config.yaml
n_layer: 11
n_head: 8
n_kv_head: 8
activation: "swiglu"
positions: "rope"
attn_scale: 0.125
lr_mult_up: 0.776
beta2: 0.95
lr_head: 0.00735
grad_clip: 2.0
warmup_steps: 200
schedule: "wsd"
decay_fraction: 0.568
Each number is 128 + 24 x the weight over the matrix's rms, rounded and kept within 0 to 255. Layers, rows and columns count from 0.

# layer 2 MLP gate, 2560x512, rms 0.0646, rows 2023-2127, columns 320-383
[[162 129 146 116 102 128 165 144  93 148 115 157 123  97 129 115 152 136  95 149 107  75 135 127 121 130 153 110 139 118 126 109  76 142 149 145  90 151 106 105 122 104 108 134 142  98 150 132  68 122 150 151 121 156 139 162 199 167 140 196 149  94 135 116]
 [142 156 130 130 140 148 100 132 120 148 129 116 140 103 147 170 115 133 114 124 104 146 140 130 116  95 139 122 130 110  91 121 133 104 148 139 150  72 138 169 150 116 149 169  93 157 139 108 121 114  92 135 126 125 133 114 126 155 160 106 116  87 127 150]
 [148  89 106 118 142 142 119 152 139 163 158 145 149 166 184 116 144 128  94 126 121 157 124 122 128 113 147 138 148 150 123 121 134 126 122 133 133 159 122 120 120 109  77  90 126 136 139 113 134 117 155 148 125 138 127 118 129 141 143 118 150 129 132 118]
 [ 63  92 111 130 200 125 208 138 126 134 131 152 114 139 138 110 124 114 110 110 140 138  92 125 131  93 130 138 156 141 131 135 167 164 110 100 103 104 137  87 126 127 143 147 119 126 163 147 132 110 123 128 126 149  85  87  85  83 125 145 116 123 102  95]
 [ 91 129 137 166 154 104 127 142  96 140 145 111 109 127 166 141 123 134 116 119 133  97 178 113  72  93 148 173 147  92 144 136 153 121 123 114 123 149 137 103 138 144 127  87  84 148 131 110 137 183 131  93 157 112 129 134  89  81 132 131 159  94 104  95]
 [130 103 137 177 109 135 122  99 147 106 134 137 138 138 142  88 110 111 146 126 141 145 144 125 142 113 157  77  95 115 143 131 167 109  85 117 131 101 149 110 109 104 148 178  90 128 127 128 129 170 118  60  95 113 131 126 154 168 113 138 134 167  92 114]
 [123 134 143  96  46 105 140 133 104 151 142 145 149 148 120 120 116 114 127 119 160 153 107 123 135 111 109 138 157 126 140 107 158 144 127 118 140  69 101 131 164 144 107 112 125 104  89 160 137 117 124 109 202 136 156  87  94  97 125 140 110 179 151 134]
 [131 110 125 138 160 142 160  78  99 171 122 145 124 148 162 170 127  83  82 121 132 103 139 150 113 115 120 141 122 155 132  99 147 137 145 118  81 104 117 113 183 103 117 128 140 190 109 176 114 134 138 125 157 165 119 143 128 118 139 148 119  74  89 162]
 [108 154 148 130 129 175 171 133 134 133 150 144 126 112 105 121 152 153  98 172 139 123 185 105 155  93 180 123 130  74 130 119 139 149 140 131 113 119 134  91 102 141 135 141 126  87 120  90 153  99 168 118 120 119 157 149 105 125 137 142 113  36 104 157]
 [134 125 144 100  96 111 113 110 110 136 126 140 139 117 121 136 118 133 120 124 146 153 115 102 138 104 121 113 129 143 156 100 122 132 142 167  87 140 163 158 123 126 138 145  95 126 154 133 107 101 129 106 145 118 136 131 106 165  83  92  82 126 108 140]
 [114 145  71  83  97 111 150 132 138 143 147 155 128 100 152  98  93 127 108 118 143  95 157 140 105 136 126 121 152 119 112  91 136  68 107  86 103 100 120 113 183 131 162 175 144 131 104 102 130 118 132 104 149 102  98 137  96 154  96 109  94 102  79 103]
 [119 125 113 181  93 132 120 105 114 111 131 137 161 126 120 120 119 123 166 104 133 108 115 125 122 142 134 115 138 117 125 126 116 102 136 153 152 115 131 103 115 147 126 128 114 106 100 136 123 138 114 147 125 111 121 139 146 113 101  95  65 113 153 113]
 [180 127 136 133 105 115  97 114 146  88 123  73 137 131  75 126 123 103  93 166 119 150 162 186  97 121 117 140 149 134 181 126 120 123 153 131 128 130 172 140 123 152  96 135 118 150 135 126  79  71  64 106 129 148 126 165 106 129 120 155 109 142 144 104]
 [154 115 125 125 121 127 108  97 156 109 156 129 130  88 124 125 161 140 167 112  76 112 134 169 138  72 141 172  86 178 110 107 102 135 120 100 150 163 179 140 139  74  90 112 143 155 111 135 151 108 134 142 113 129 120 149 123 167  99 113  99 184 140 172]
 [110 118 117 157 127 109 137 105 146 156 143 158 144 144 122  92 147 118 148 101 152 173 141 122 142 144 130  90  99  95 129 105 131 131 187 121 132  97 140 112 137 150 159  90  87 109 107 113 136 106 103  91 168 119 138 130  93 167 164 112 148 125 109 108]
 [140 133 102 109 144  77  87 135 156 145 120 150 157 129 133  95 141 152 130 103 120  90 131 118 148 106 133 100  99 130 167 165  84 147 119 155  73 203 133 155 152 126 111 143 131 148 157 118 110 127 154  99 150 141 120 148 132 167 155 137 130 128 118 105]
 [146 117 123 107 108 147 128 161  83 148 111 165 106 128 144 151 127 152 118 104 143 136 116 112 130  88 109 129 107 111 142 110 136 102 123 139 117 128 146 121 108 135  86 156 167 145 123 126 156 160  95 125  87 106 136 117 152 129 144 143 110  99 129 108]
 [119 159 135 118 122 141 147 139 127 132 112  99 130  72 137 122 124 115 124 140 142 124 132 134 132 142 119 131  96  98 155 105 134 105 111 139  92  60 137 115  85  98 106 154 120 138 115 133 175 141 114 112 111  83 113 148 146 130 163 143  64 150 137 106]
 [127 141 126 199 128 136  90 145 125 101 121 122 115 146 142 117 106 103 129 161 141 124  93  71 100 121 100  93 121 120 111 109 121 150 106 105 120 118 139 114 139 172  94 149 139 188 132 122 101 102 110 119 123 128 102  87 168  94 122 152 127  90 130 151]
 [182 108 153 132 141 134 114 137 129 122 148 112 172 136 112 125  98 149 140 155 164 143 139 142 157 155  74 186 138  85 129 121 100 120 122 129 139 107 139 164 164 133 131 113  81 146  70 159 137 117 111 111 124 116  99 135  95 119 143 156 139 136 173 151]
 [124 128 122 145 138 134 100  87 107 125  97 121  92 154 111  62 120 170 143 127 105 101 162 127 151 128 160 128 127 143  90  91 144 137  96 182 143 139 139 129  97 155 117 139 153 137 101 137  80 159 123 111  87 117  91 112  93 133 196 135 105 128 100 131]
 [136 160 159 106 133 128 129 163  66 104 104 116 126 119 154 107 129 100 103 148 134 129 131 199 165  75 141 145 116 122 103 106 110 145 107 137 137  85  88 104 111 130 132 119  81 145  82 115 125 133  95 146 150 131 104  93 158 122 143 111 118  99  79 110]
 [116 132 123 129 157 134 119 140 161  90  99  79 150 153  96 106 123  87 127 110 144 147 162 126 100 123 109 130 126 112 110 149 127 120 123 100  99 125 133 117 111 148 134 118  59 103 172  96 177 149 110 100 112 116 117 107  86 178 148 155 152 106 135 127]
 [153 124 145 150 129 107 120  60 165 110 120  71 161 138  97 135 142 155 167 132 123 151 150 107 131 132 120  99 145 119 140 140 126  98 153 173 138 129 125 124 134 138 160 162 132 145 148 143 139 139 141 122 113 129 141 135 147 148 119 114 160 124 132 120]
 [165 141 123 157 108 143 123 123 128 139 149 177 138 126 135 105 168 147 118  77 125  91 111 112 117 119  93 113 131  79 165 161 119 122 139 151 141 131 149 107 108 152 101 116 137 116 158 136 145  88 177 155  71 119  62 130 131 156 115  90 120 110 116 100]
 [123 114 126 131  95 101 113  92 158 139 177 123 111 102 145 106 132 157 142 165 117  91 166 168 157 150 159  96 150 117 117 163 114 133 167 172 187 150 116 108 123 104 131  94 137 125 100 171 108 133 123 137 142 129 118 130  83 178 119  97 105 104 104 135]
 [161 150 134 140 155 119 146  78 120 138 114 116 140  82 142 147 150 136 131  98 116 128 165 118  98 108 108 140 171 142 165  78 141 151 157 154  86 143 110 134 165 158 136 132 125 104  97  92  89 120 157 125 105 128  72 153 120 125 137 117 161 109  96 116]
 [130 140 164 143 134 137 135  87 142 137 147 103  96 140 128 154 110 157 156 109 124 146 136 126 118 125 109 113 146  79 107 136  89 122  85 103 155 131 152 144 105 126 140 110 124 136 135 162 103 150 171 142  90  99 115 131 125  93 127 151 108 102 139 146]
 [127 109 121 146 130 118 134 139 122 142 158  89 148 110  95 165 148 122 171 123 102 133 142 156  91 204 128  72 135 133 125  91 141 161 164 125 170 152 153 122 116 121 157  97 125 153 142 137 111 143 140 120  96 126 100 140 150 129  99  99 123 125 149 132]
 [111 117 130 159 104 138 126 122 105 116 152 128 163 169 160 112 101 142 165 149 106 164 149 115 130 111 138 137 133  80 118 157 138 128 133 137 159 126  91 115 132 145 132 120 159 101 173 131 107  69 160 140 121 137 129 140 129 112 115 202 128 175 135  80]
 [121 151  77 194 103 180 122 100 155 125  91 122 132  79 126 111 119 152  91 128 116 107 131  80 137 117 142 111 152 113 128 140 109 143 105 118 176 163 139 141 142 140 130 120 146 118 109 123 122 124 162 116 116 118 150  90 115 132 155 130 151 123 122  85]
 [162 103 128 137 121 147 122  96 114 116  84 134 137  82 118 108  59 117 111 134 140  95 120 138  90 155 131 178 168 130 166 131 118  96  86 185 113 148 112 109 152 126 114 106 105 186 132 135 157 121 107 164 127 141 116 137 132  77 136 135 138 141 175 174]
 [168 136  85 115 106  95 134  96 143 118 140 116  84 102 143 112 129 145 111  99 150  89 100 100 116 178 120 113 142 118 143 142 132 126 111  93 131  98 131 148 129 124 133  89 168 112 155  99 159 141 127 118 159 133 114 161 136 147 134 171 137  95  87 166]
 [108  97 121 160 130  99 127 117 112  91 150 111 135 163 149 181 137 128 130 112 121 133 151 132 148 109 135 127 155 115 130 149 176 123 181  82 153  97 137 122 106  86 139 131 123  88 126 127 153 114 116 130 123 193 146 109 106  82 101 154 123 113 114  97]
 [152 118 121 100 109 151 125 105 146 139 113 147 132 143 151 113 121 145 137 113 120 135  80 112 149 147 144 109  89 203 113 131 130 111 148 130 145 114  92 147  88 160 162 107 118 100 126  22 113  75 152 141  65 100 113 125 158 109 169  88 122 116 133 171]
 [108 171 140 128 191 190 161 114 154 142 143 126 145 147 165 139 150 129 196 140 130 157 119 149 129 133 140 145 178 135 150 154 135  76 140 123 133 117 129 127 151  90  75  85 148 118 161 126 155 132 158 198 157 170 154 162 137 102 131 115 165 146 108 102]
 [141 155 104 128 124 135 105 186 141 174 134 150 185 132 129 166 104 132 140 128  81 115 140 125 164 135 143 158 104  98 143 159 105 124 180  90 149 116 142 148 109 141 141 123 167  89 139 110 138 135 138 170  83 112 155 126 158 141 107 168 180 144 117 115]
 [120  96 134 163 139  94 166 136 101 114 170 119 114 149  85 131 145 104 156  97  92 136 125 118 142 135 115 142 135 159 158 142 117 159 102 176 133  93 125 139 131 137 135 125  86 154 132 198 131 137 159 161 120 106 180 148  60 126 141 135 139 145 147 137]
 [163 117 128 119 124 113 101 127 138 122 125 199  97 120 101 127 116 134 102 131 141  94 127 128 101 145 156 167 133 114 146 109 133 137 149 129 118  93 128 126 113 131 100 153 102 121  94 148 122 140 140 117 107 122 175 133 130 108 135 162 157 162 166 140]
 [131 103 108  98 133 147 120 134 129 116 103 111 132  99  98 105  86 124 101  87 104  87 117 148 132 137 139 115 118 122  91 115 132 131 107 113 164 141 156 127 136  84  70 125 102  75 123 154 156 138 130 133 134 154 121 134 130  91 130 134 138 121 138 116]
 [ 99 138 117 142 125 143 127 129 127 108  84 131 138 177 105  87 117 128 104 153 115 138 131 119  84 104  97 171 115 142 119 160 150 123 128 179  84 134 148 152 110  97 119 106 190 127 151 145 113  90 116 106 103 129 109 136 127 129  91 135 143  62 135 119]
 [ 91  86  88 108 136 163 151 153 121 154 136  98 113 140 143 129 133 133 110 134 125 152 140 105 141  95  97 115  77 157 144 120 123 117 103 143 173 113 120 113 103 142 142 129 110 124 118 115 129 114 163 133 121 127 128 111 125 124 132  93 125 132  99  77]
 [177 119 121 104 146 131 137 131 130 150 140 147 128 115 129 109 149 164 136 115  72 154 114 161 139 159 110  92 121 115 143 128 170 137 140 122 136 139 124 166 134 110 121 159 132 143 134  92 131 124  81 142 153 122 114 163 170 129 127 133 117 159 123 105]
 [ 99 129 204 169 171 126 116 121 153 147 113 159 124 101 147 139  85 112 133 142 129 102 132 165 158 109  76  74 106  99 108 106 145 122  97 115 172 135 105 122 115 120 154 130 115 158 126 163 124 130 114 139 137 150 117 113 119 129 106 112 115 126 110 108]
 [114 101  70  94 158 131 155 138 149 110 139 125 151 167 109 130 154 124 140  88 169 131 121 138 171  97 104 114 162 148 136 134 131 146 121 124 140 122 125 167 141 127 139 101 145 103 126 117 100  94 124 134 113 156 129  79 136 170 153 119 132 128 140 144]
 [108  97  96 161 151 138 115 108 115 137 149 173 174 127  98  96 115  92 149 117 110 132 139 193 128 134 146 142 144 111  81 139 125  87 165 130 129 143 114 111 139 137 134 118 141 149 126 177 139  89 119 137 110 129  99 156  91 132 147 154 127 123  98 177]
 [117 119 111 117  65 136 122 115 127 138 146  89 130 136 170 108  84 109 117 105 144 134 110  95 136 128 111  86 129 130 119 174 167 179 109 137 136 102 143 168 109 106 126 110 120 133 110 126 115 152 127 124  99 151 133 139 100 134 165 168 126 118 113 146]
 [134 132 162 133 100 142 171 120  82 134 115 130  64 140 153 120 117 124 127 118 125 144 114  87 104 141 105 118  99 133 130 111 157 100 122 147 149 140 135 121 130 152 100 130 159 153 110 132 121 139 136 163 138 108 151 141 101 112 118 126 112 162 131 164]
 [150 132 139 111  94 171 111  83 152 157  93 116 102 159 116 118 157 145 168 111 126 172 132 108 142 125 131 119 165 160  87 127 107 109 136 184 150 111 141 176 143 142 119 110 113  91 110 154 129 124 112 136 122 163 134 123  88 127 136 131 122 100 105 125]
 [103 140 117 165 154 177 109 130  99 103 131 154 115 181 106 108 149  70 139 133 153 132 145 102 150 116 163  98 155 103 139 132 148  89 117 125 125 127 152 176 100 128 155 154 166 119 145 152  91 128 110  67 115 154 141 106 113 114 169 130 125  97 148 113]
 [101 106  98 128 108 156 133  90 114 162 145 124 152 118 127 137 132 163 133  91 139 110  88 108 108 153 118 135  65 126 199 139 141 164 133 132 116 109 139 155 135 118 144 152 108 118  78 160 143 103 162 164 147 112 120 110 152 117 135 112 124  85 132 120]
 [115 125 115 104 109 165  79 111  88 115 130 190 124  92 115 134 123 106 124 101 151 168 132 105 148 148 118 103  90  97 184 148 116 127 154 136 118  83 187 115 124 123 117 166  92 146 174 105 176 135  96 115 154 180 132 131 123 146 126  99 152 120 141  99]
 [152  99 143 109  88 132 107 114 109 131 119 122 130 122 144 137 136 101 141 116 136 168 146 100 104  95  92 165 127 118 166  58 127 101 120 140 101 112 120 131 113 113 122 141 173 125 131 124 129 153 120 137 149 117 135 142 115 105  86 120 103 172 132 126]
 [155 150 150 137 116 115 139  93 125 127 147 110 140 114 117 144  95 126 109 144 126 108 125 131  81 124 118 127 153 154 123 137 111 171 147 178 109 158 172 144 128 140 159 119 182 168  87 139 135 131 100 139 129 156 167 140 154 126 147 123 158 152  91 104]
 [129 130  86  62 141 133 149 112 143  91 130 142 147 114 172 102  73 146 154 137 113 143 128 148 156 136 125 184 113 113 126  96  94 131 123 161 124 131 116 119 166 101 147 124 113 148 113 138 136 107 106 138 143 105 138 164 135 148 119  97 155 149 164 121]
 [128 120 142 124 100 135  89 125 165 120 123 183 113 127 140  65 121 131 119 158 106 126 107  76 104 134 100 121 162  65 146  70 188 140 127 103 123 111 128 166 146 163 129 154 116 177 109 122 169 117 127 128 134 124 182 146 162 150 127 173 124 129 115 137]
 [110 122  94 138 107 138 140 129 141 105 143 111 149 126 135 109 151 111 114 134 123 133 102 116 123 130 151 127 106 130 130 108 126 120 132 117 107 151  92 123  85 105 134 125 123 127 151 124 166 142 129 131 123 152 112 110 129 130 126 111 156 170 146 126]
 [116 108  90 170 117 135 115 105 145 135 169 145  80 122 128 177 121 123 133 125 171 134 165 131 190 146 106 114  93  97 172 154 137 111 138  82 146 118 115 120 133 179 135 129  93 133 167  54 128 115 115 112 125 130 111 102 135 135 104  96 145 153 150 150]
 [160 138 150 130 115 134 123 209  71 131  80 121 129 124 166 117 139  87 120 156 125 163 177 109 146 107 153 115 150  87  94  89 174  96 178 144 103 130 129 102 169 109 124 155 127 179 123 121 104 102 124 129 158 135 100 138 142  97  95 156  93 119 114 118]
 [122  96 128 118 139 104 104 121 156 146 158 127 146 140 160 104 135 114  88 139  83 127 120 118 139 121 153 127 145 128 109  93 146 137 100 153 140 187 160 158 133 108 133 150 101 118 181 144 136 128 127 131 129  96 147  89 121 123 183 152  41 101 123 116]
 [126 140 181 160  67 150 146 123 105 146 110 175 133  97 102 118 123  99 104 148 102 142 123 115 130 122 160 128  89  71 132 142 172 148 175 110 101  93  89 111 122  85 120 111 127 121 136 137 147 139 160 162 133 125 137 124 119 162 138 139  91 182  86 158]
 [125  79 123 142 120 126  93 140 119 133 133 127 184 131 136 114 129 103 124 170 143 130 142 105 106 164 152  99  76 139 158 176 119 117 176 101 155 115 119 125 104 161 101 119  83 128 101  93 142  83 142 159 133 158 101 170  92  85 159 107 180 148 127 121]
 [ 75 103 112 140 110 124 100 127 147 113 144 132  66 131 176 121  97 122 180 161  97 153 144 115  98 157  99  93 126 116 150  88 131 142 148 147 151 122  89 133 152 127 113  90 142 117 143 129  87 166 109  99 115 144 166 124 206  95 159 119 134 163 114 100]
 [128 107 101 154 108 115 128 146 130 145 145 151 123 127 122 156 113 124 140  72 112 165 150 178 103 137 133 120 151 102 109 104 119 139 140 172 110 150 140 138 182 143  70 131 177 124 115 121 133  59 135 146  70 142 125 117 138  96 125 137 132 134  98 135]
 [110 124  97 183 128 127 140 111 123 120 126 123 115 127 128 144 127 143  74 157 141  96  99 144 125 114 136 130 155 114 125 110 126 146 117  94 142 104 142 113  65 150 137 127 124 124 126 169 178 117 100 121 176 115 113 155 127 118 153 152 119 118 149 120]
 [181 127 136 148 127 173  91 115  81 160  59  54 119 102 146 124 134 169 149 157 151 132 153 127 133 147  82 156 153 176 122 149 101 133 149 106 135 101 137 160 136 142 133 128 166 117 149 165 111 122 100 139  84 146 113 132 110 167 128 140 103 147 158 104]
 [127 169 162 135 108 136 137 125 164 156  80 162 115 126 120 120 134 154 101 106  97 149 129 130  94 138 160 126 114 145 108 194 131 111 141 160 179 129 163 130 167 155 112 102 120 134 140 121 121 133 120 154 165 101 152 139 143 177 133 113 107 135  74 161]
 [ 94 135 139 117 140 185 136 117 104 132 129 149 119 152 124 128 142 136 130 161 121 131 160 168 166 163 112 120 142 126 113 134 161  68  98 107 123 141 147 125 137 120 112 142 111  72 141 150 119 137 122 103 116 122 106 132  98 104 151 113 127 113 131 108]
 [151 124 100 138  78 119 112 183 104 150 105  69 105 139 108 150 143  89 182 110 187 103  96 163 102 113 139 129  89 107 120 142 109  82 135 136 132 122 128 137 137 164 155 176 138 141 113 147 139 152 135 125 124 134 100  61 111 104  61 138 123 140 145 168]
 [167 106 138 128 133 122 138  83 111 123 112 116 138 142 130 142 172 150 148 137 145 171 133  87 176 153  97  85 114  97 123 116 126 147 132 125 146 120 121 139 155 162 151 107 113 132 108 115 130 144 129 149  90 137 104 129 107 104  93 126 143  67  68 150]
 [126 144 185 124 146 140 144 135 162 120 125  89 139  96 115 117 149 143  94 106 174 139  86 117 140 105 105 101 114 126 107 152 139 103 139 152 145 157 108 101 184 115 121 132 129 115 136 123 123 125 135 110 179  89 147 123 169 127 109  97 100 129 117 141]
 [132 112 119 181 176  97 115 150 139 137 122 131 121 148 109  96 108 122 120 104 132 122 131 129 174  68 131 134 110 151 123 137 164 137 156 151 115 128 164 138  98 154 160 123  77 165  97 146 143 152  96 142 132 118  95 149 156 132  86 136 137 119 101 169]
 [173 118 150 109 118 113 105 136 114 132 148 123 143 148 144 190  84 147 117 170 119 155 163 161 109 107 163 113 128 100 131 117 121  90  83 115 105 121 132 156 132 136 117 161 120 131 104 138  62  90 160 138  98 103 167 146 140 127 149 140 147 152 166 100]
 [129 100 134 137 152 111 190 137  83 130 140 131 107 137 137 146 109 120  99 141 135 116 138  93 154 122 133 126 105 141 125 161 147 134 102 138  74 100 124 132 180 141 106 122 150 124 150 167 127 123 148 111 112 140  87 142 145 117  84 156 117 171 129 157]
 [127 122  85  61 139 115 148 171 126 102 135 138  96 114 125 148 142 116 118 128 112 110 149 135 132  87 111 164  63 139 156 129 114 159 129  99 101 128  85 121 182 171 125 122 115 138  98 129 125 133 131 105 146 121 129 133 132 169 172 131 133 139 176 114]
 [139  92 139 142 139 121 109 111 170 165 152 139 126 144 116 100 105 138  89 155 136 154 133  90 130 119 153 126 116 133  87 154 110 105 141 161 121 138 131 141 122  94 118 164 145 137 123 124 141 160 169 107 125 162 130 116 156  94 111 132 182 137 109 112]
 [ 97 138 112 130 155 107 122 135 159 120 127 103 111 103 131 120 125 102 136 146 132 124 140 152  95 136  85 163 129 118 106 147 115 108 109 117 114  70 139  99  85 117 119 120  78 164 131 126 120 142 132 113 117  90  89 129 113 116 130 128 123 153 139 105]
 [115 133 104 113 110 119 178 180 112 123 159 120 145 128 113 164  84 122 148 160  99 154  92 115  57 121 102  94 103 101 109 166 126 139 117  84 102 123 117 166 107 135 144 168 140 151 137 117 144 144 120 182 140 130 103 146 105 126 127 115  93 108 133 151]
 [125 128 139  98 126 133 124 114 109 131 131 178 189 190 108 100 119 160 148 141  96 160 143 141 161 137 111  94 137 129 142 120 158 157 125 117 128 129  94  97 105 112 126 223 148 119 130 107  94 149 102 111  98 145 126 144 138 126 131 172  97 144  81 104]
 [ 70  99 153 165 122 140 109 118 131 130 106 164 140 159 124  86 125 119 138 146  95 187 115 155 146 116 106 129 124 132 156 109 135 101 130 113 136 150  97  75 158 108 117 113  95 128 133 123 119  82 119 148 145 127 119 100 155 133 132 104 149 132 143 169]
 [150 129 130 113 122 143 145 105 159 146 132 126 124 128 165 121 191  58 157 157 119 130 140 152 124 140 119 100 119 121 115 150 152 111 138 150 115 112  91 153  97 147 111 101 104 142 144 106 105 148 138 143 117 118 109 164 112  95 104 120 181 121 195 129]
 [152 124  76  93 144 117 118  83 138 168 139 121 148 147 142 150 130 126 118 127 128 116 146  87 130 119 133 112 143 135 173 129 143 123 108 139 116 127 121 166 145 135 146 142 118 160 128 124 110 170 110 128 135  84 128 155 167 127 157 106 144 159 128 172]
 [147 107 154  94 165 118 120 111 135 119 130  96 148 137 129 102  89  96 105 140 149 108 121 143 123 116 153 150  82  80  82 134 128 157 154 148 106 166 197 141 122  97 182 124 107 134 136 112 108 140 109 127 129 114 129 122 176 134 118 138 135 147 110 116]
 [162  78 172 122 151  92 132 172 139 136 132 116 148 122 103 128 191 153 127 173 180 109 136 114 144  94  75 142 139 126 130 157 156 136 114 172  65 112 132 151 120 171 119 118 149 154  81 147  94 131 132 126 108 147 101 116 127 122 125 147 120  97 150 132]
 [112 108 125  99 115 121 131 118  92 143 129 120 155 118 130 107 153 155  99 121 106  69 135  82 121  84 146 143 116 131 150 153 143 131 136 138 126 126 145 125 129  99 110 121 104 151 110 138 178 160 127 107 172 138 145 132 172 145 165  89 109 129 129 150]
 [161 160 163 110 135 151 151 151 119 118 106 116 100 150 155 147 126 128 108 150 120 161 114 135  95  92 129 122 128 154 138 110 119 116 108 113 105 114 168 120 152 119 116 139 154  54 109 100 150 142 152 117 129 108  85 110 125 107 125 139 162 160 166 112]
 [154  80 111 159 151 119 143 141 148 153 139 109 159 143 144 147 141 140 167 118 179 141  58 162 148 149 105 141 155 171 114 108 124 132  69 141 132 128 127 119 103 111 118 143 155  97 137 146 145 146 155 119 113 118 113 123 137 150  65 121 145 110  93 146]
 [112  83 149 135 134 101 149 140 162 121 132  93 109 131 129 139 105 165 143 126 140  87  94 106 136 137  88  91 113 138  91  98  98 115 137 104  86  90  80 138 109 178 166 106 157 143 158 142 152 147 156 127 125 118 134 108 104 101 144 118 128  67  86 164]
 [123 121 125 135 163 135 100 139 125 122 152 140 147  81  67 134 156 137 102 115 157 130 161 106 127 108 113  99  76 113 138 124  99 102 141 140 136  97 124 121 133 137 124 131 110  70 125 169 137 181 121  99  97  83  94 124 142 155 132 138 130 132 134 101]
 [134 104 162 149 101 121 137 140 164 121 127 108 122 131 114  90 117 128  76 120 141 136 115 135  71 104 114 119 113 128  94 115 191 116 121 123 104 124 102 147 100 129 122 124 121 117 118 152 151 170  93 138 161 137 167 127 120 147 144 114 128 126 115  98]
 [126 120  90 137 124 128 127 193 112 165 148 124 134  95 163 161 149 195 120 107 143  98 129 111 107 106 128 132 183 135 127 115 138 149 124 134 130 162 138 119 114 122 106 148 135 113 111 144 139 125 162 105 114 143 155 147 101 144 144 174  99 101  89 133]
 [140 158 130 160  99 140  83 141 109  81  87 122 131 131 129 109 128 130 124 157 137 148 113 116  91 157 168 163 193 121 113 161 114 108 144 103 146 143 148 141  99 161 131 125 134 108 153 170 111 122 141 107  83 190 190 153 115 127 133 100 106  95 136 130]
 [167 137 104 173 135 131 163 163 153 100 172 131 160 104 110 136 131 138 136 125 147 139 171 130 133  90 117 124 143 167 151 144 116 142 163 118 124 132 139 133 112 154 135 142 117 101 184 110 130 148 156  79 106  89 133 102 102 121 117 164  77 109 163 121]
 [111  95 120 145 128 156 103 118 177 132 101 180 159 131 133 111 159  99 131 116 173 106 115 117 130 121 117 107 108 129 132 131 116 143 106 127 148 136 125 133  72 125 130 129  95 173 161 146 115 157 165 120 132  89 141 117  97 122 128 117 113 137  94 103]
 [149 129 106 115 132 114 126 165 123 172 137 161 128 133 126 121  97 124 137 104 132 101 119 108 141 120  95 140 112 145 111 130 134 165 144 114 147 118 125 155 106 119 119 163 116 156 152 147 140 169 103 146 116 159 156 173 136 142 112 135 138 167  97 147]
 [112 104 149 131 107 154 110 177 100 133 117  74 148 118 105 126 180 127 114  88 151 127 141  88 159 151 185 112 142 122 113 169 151 106 110 141  70 133  93  92 111 119 107 125 133  79 139 103 116 129 125 115 141 122 104 108 117 118  76 141 130 101 135 135]
 [ 94 148 144 166 126 124 128 118 154 125  91 145 161 100  96 140 114 129  81 132 173 151 150  71 106 101 111 129 149  71 129 142 117 120 131 114 131 142 125  94 110 116 122 148 142 156  83 134 124 155 122 125 112 163 109 143 144 148 150 153  99 145 158 174]
 [109 157 154 133 166 143 139 135 128 132 141  78 154 138  84 144 139 119  96 114 113 131 160 154 123 123 122 129 122 113  80 183 111 143 113 139 124 122 135 108 163 101 130  63 109 118 109 136 130 104 162 134 136 173 131  87 126 107 113 123 162 117 127 115]
 [170  86  78 192 124 108  74 140 142 135 195 138 100 102  99 127 121 161 183 170 113  90 113 164 147 158 149 155 129 120 105 104 100 126 110 112 111 140 145 178 150 122 132 149 130 116  98  94 141 145 133  96 159 112 109 149 122 106 137 171 136 122 122 153]
 [135 126  80 117 168 115 129 134 147 115 119  82 155 130 120 123 168 126 105 120 112 100 117 121 139 102  81  70 149 117 123 131 122 110  95 145 154 137 114 150 125 133 104 139 128 139 137 126 155 155 139 114 141 164 136 135  86 135 137 121 135 133 121 154]
 [121 143 129 122 105 138 119 127 113 108 105 142 114  83  81 105 175 116 124 127  91 150 150 160 130 143 160 147 154 105 150  97 163 160 113 162 136 118 130 127 149 160 160 117 136 160 107 110 133  92 103 159 111 106 106 175  81 121 128 115  94 114 181 111]
 [141 124 123 129 131 137 142 102 133 131 128 126 122  85 124 126 134 135 120 153 118  73 129  79 132 102 167 169  80 106 147 156 139 162 116 105  81 121 139 123 163  90 150 142 125 151 147 165 167  89  88 149  63 150 166 131  91 153 155  88  94 115 159 106]
 [ 94 126 147 177 114 101 168 150 143 131 108 122  94 109 117 209 135 152  90 149 128 143 103 166 123 179 108 152 153 127 107 135 102 127 141 124 127  78 131 102 114 151 133 137 156  97 125 132  92 180 103 120 144 117 128 123  72 100  96 141 119 118 137  95]
 [ 89 101 141 124 120 135 125 109 136 143 141 139 110 124 136 120 130 126 126 108 115 132 171 159 126 135 135 133 122  97 151 144  81 126  88 115 139 133 140 133 124 114 155 163 121 105 116 161 105 142 103 168 127 163 109 158 109 117 122 155 118 109 124 124]
 [130  95 138 119 135 102 153 130 153 123 124 112 105 111 115 118 113 124 135 132 104 184 138 117 148 154 113 128 115  99 130 117 137  82 136 133 119  98  83 204 117 137 155 117 114 147 120  99  70 116 111 157  86 101 148 108 161 142 122  86 161 113 121 130]]